From a checkpoint of a small transformer trained on Wikipedia.
Size: 15 layers, MLP 1024 SwiGLU, vocabulary 2382.
Each number is 128 + 32 x the weight over its row's rms, rounded and kept within 0 to 255. Layers, rows and columns count from 0. The size above them is the row's rms in percent of the matrix's.

# layer 12 attention output, 384x384, rms 0.102, rows 311-338, columns 96-143
size [105 110 109  95 105  77  98 108  94 101  94  90  91 108  95  95  99  96  98 109 106 110 108 110 100  99 101  99]
[[ 57 139 109 135  99 132  78 170 117 129 101  96 155 143 120 120 162 124  78 133 130 133 135  92 168 103 114 109 127  76 166 160 123 145 128 139 155 133  80 151 166 150 139  82 130 112 146 129]
 [132 114 121 157 123  65 177 140 110 166  94 119 124  91 131 106  84 115 124 145 147  88 125 128  85 105 147 127 140 162 136 152 166 155 127 158 125 126 113 117 128 111  89 148 129 154 171 142]
 [136 178 166 152  84 145 141 147 163 147 140 155 150 129 118 123 123 113 132 111 123 104  86 135 170 111 123 155 123 119 100 181 178 128 114 140 130 111 173 118 145 123 133 112 136 120 136 127]
 [124 126 112  90 124 151 113 156 238 129 145 104 160 131 123 127 171  86 105 118 155  90  90 138 142 166 149 120 128 131 119 169 123 102 186  93 112 133  84 116 115 135 143 155 105 147 140 110]
 [106 109  70 131 132 145 127  82  49 121 128 121 117 166 140 200 171  98 193  71 100 106 123  96 101  75 112 208  79 152 152 115 106 127 156 144 115 156 127 151  80  57 144 145 117 156 105 122]
 [156 143 155 130 128 173 168 141 104 149 171 166 141 178 145  64 180  74 145 111 118 119 161  98 181 127 109 122  29 162 173 142 136 121 116 161 130 144 125 100 121 136 105 152 130 130 124 136]
 [ 92 142 119  94 129  99 156 115 104 116 179 134 122 144 137 135 122 129 132 108  95 133 148 179 132 144 112 127 145 212 149 107 163 135 164 139 155  91 158 156 143 134  70 121 108 133 119  71]
 [143 106 126 140 139 133 120 148 152 118 128 116 159 159 168 159 140 175 101 138  75 127 185 115 120 141 139 157 138 156 160 136 143 115 106 126 144 130  95 125 136  81 133  64 108 131 101 126]
 [131 151 160  84 115  81 124 170 160 140 103 124 152 147  97 171 104 128 107 103 110 143 166 133 139 151 128 105 163 158  98 198  83 107 125 136 124 138 160  84 140 167 139 161 140 110 102 151]
 [122 177 118 106 125 129  86 106 111  96 156 198 143 161 182 127 131 183  87 116  82  99 168 131 162 112 132 100 119 123 137 142 155 110 142 114  84 152 143  78  55 144 140 158 140 108 120 105]
 [187 127 145 163 169  88 128 146 176 150 165 128 123 157 176  37 186 168 136 157  94 120  99 144 136 105  77 138  99 172 100 122 159 128 128 117  92 128 130 161 174 157 120 128 181 105 154 136]
 [141 101 119 133 128 151 103 108 160 110 140  66 129  91 157 140 145 114 128  58  75  91  99 202 110 120 144 141  96 129 175 153 113 122 140 134 134 155  85  80  92 197 107 130  68 107 144 121]
 [103  97 134  69 144 148 110 128 124 159 162 131 181  90  90 255 122 102 167 139  63 134  83 181 176 133 153 116 121  81 150 139 135 132 107  73 105 121  96 164 124 131 138 101 163 128 121 148]
 [160 126 152 184  83 150 131 177 122 123  96 138  67 172 156 151 144 108  62 154 127 127  89 105 151 150  91 151  95 141 111 155 171 163 154 133 116 132  87 108 158  90 153 135 165 169 102 117]
 [123 104 163 126 139 124 113 127 112  73 167  69 133  90 126  93  85 151 134 166 103 135 105 161 186 135 138 159 134 123  83  95 122 105 158 106  97 127 112 128 140 115 100 120 146 107 198 120]
 [109 113 104 142 126 149 119  77 170 138 113 141 113 165 127 176 101 167 154 163  87 164  81 118 122 150  97 144 104 171 158 125 134 150 110 122 137 128 143  92 112 142 100 156 122 135 144  91]
 [137 127 147 114 133 140 129 104 180 153 144 114  95 143  91 101 109 103  98 109 121 167 134  76 162 101  96 182 115 141 162 136 116  71  97 138 168  96 141 135 150 123 157 125 123 185 127 113]
 [174 142 133 151 115 107 179 110 174  60 217 113 126 128 121 165 132 179 140 133 150 181 118 122 122 112 132 145 108 142 127 123 112 164 148 145 131 115 152 119 148 111 122 137 112  97 113  97]
 [152 124 114 150 149 113 101 161 112 133  96 122 116 100 152  97 107 109 143 142 173 150 162 135 114  95 148 190  83 136 126 121 185 146  83 108 140 121 146 107  86 142 107 127 155 124  83 108]
 [140 167 151  96 126 159 140 108 113 129 113 118 114 143  94 164 149  88 155 126 103 115 121 145 168  86 161 126  74 137 134 148 132 123 158 133 110 164 108 123 122 133 100 120 191 133 114 161]
 [132  99 154 107 117 133 107 165 105 151 106 131 146 106 104 156 123 144  77 110 155 143 138 105 119 124 123 144 105 113 158 153 105 150 147 147 110  99 151 131 128 131 124 132 118 121 138 129]
 [151 143 112 108 137 139 151  99 137  85 100 130 138 103 165 153 140 136 125 136 155 158 184 175 138 115 101 160  77 148 123 126 163 142 151 125 122 117 144 200 101 145 151 161  80 146 119 149]
 [ 94 128 122 114 146 132 119 140 114 126 105 156  98 112 112 101 132 146 126 104 106  88  70 156 129  97 132 116 129 138  95 146 128  77 132 162 100  84 101 147 121 119 174 170 174 103 147 113]
 [148 119 113 112 127 121 164 140 158 133 105 206 123 141 126 155 137 129 150 109 131 123 174  63 115 139 145 133 116 135 133  97 153 159 169 107 131 145 118 108 125 101 140 108 168 138 118 132]
 [117  96 123 115 105 135 117 141 167 111 126 162 140 165 107 144  90 146 143 121 143  84 149 121 125 141 170  96  82 137  76 117 125 180 103 124 129 144 165 153 128 163 100 123  98 144 106  92]
 [ 98 115  81 150 138 134 152 111 149 105 192 172 102 145  94 125 161 168 137 114 113 151 159 109 109 165 109 128 157 153 104 148 116  98 120  89 135 142 151 124 129 139 148 129  95  83 192 138]
 [119 123 160  99 166 141 136  62 154 150 162 147 127  86 154 101 128  94  95 116 141  84 101 178 108 144  99 136 112 134 118 193 143  80  95  96 132 143 123 147  90 113 126 100 142 148  95 125]
 [125 110 136 114 109 130 128 121 144 126 138 129 123 145 148  99 119 114 114 127  60 132  76 141 148 105 120 155 150 142 142  97 100 140 113 119 146 153 154 163 123 166 139 109 138 157 142 165]]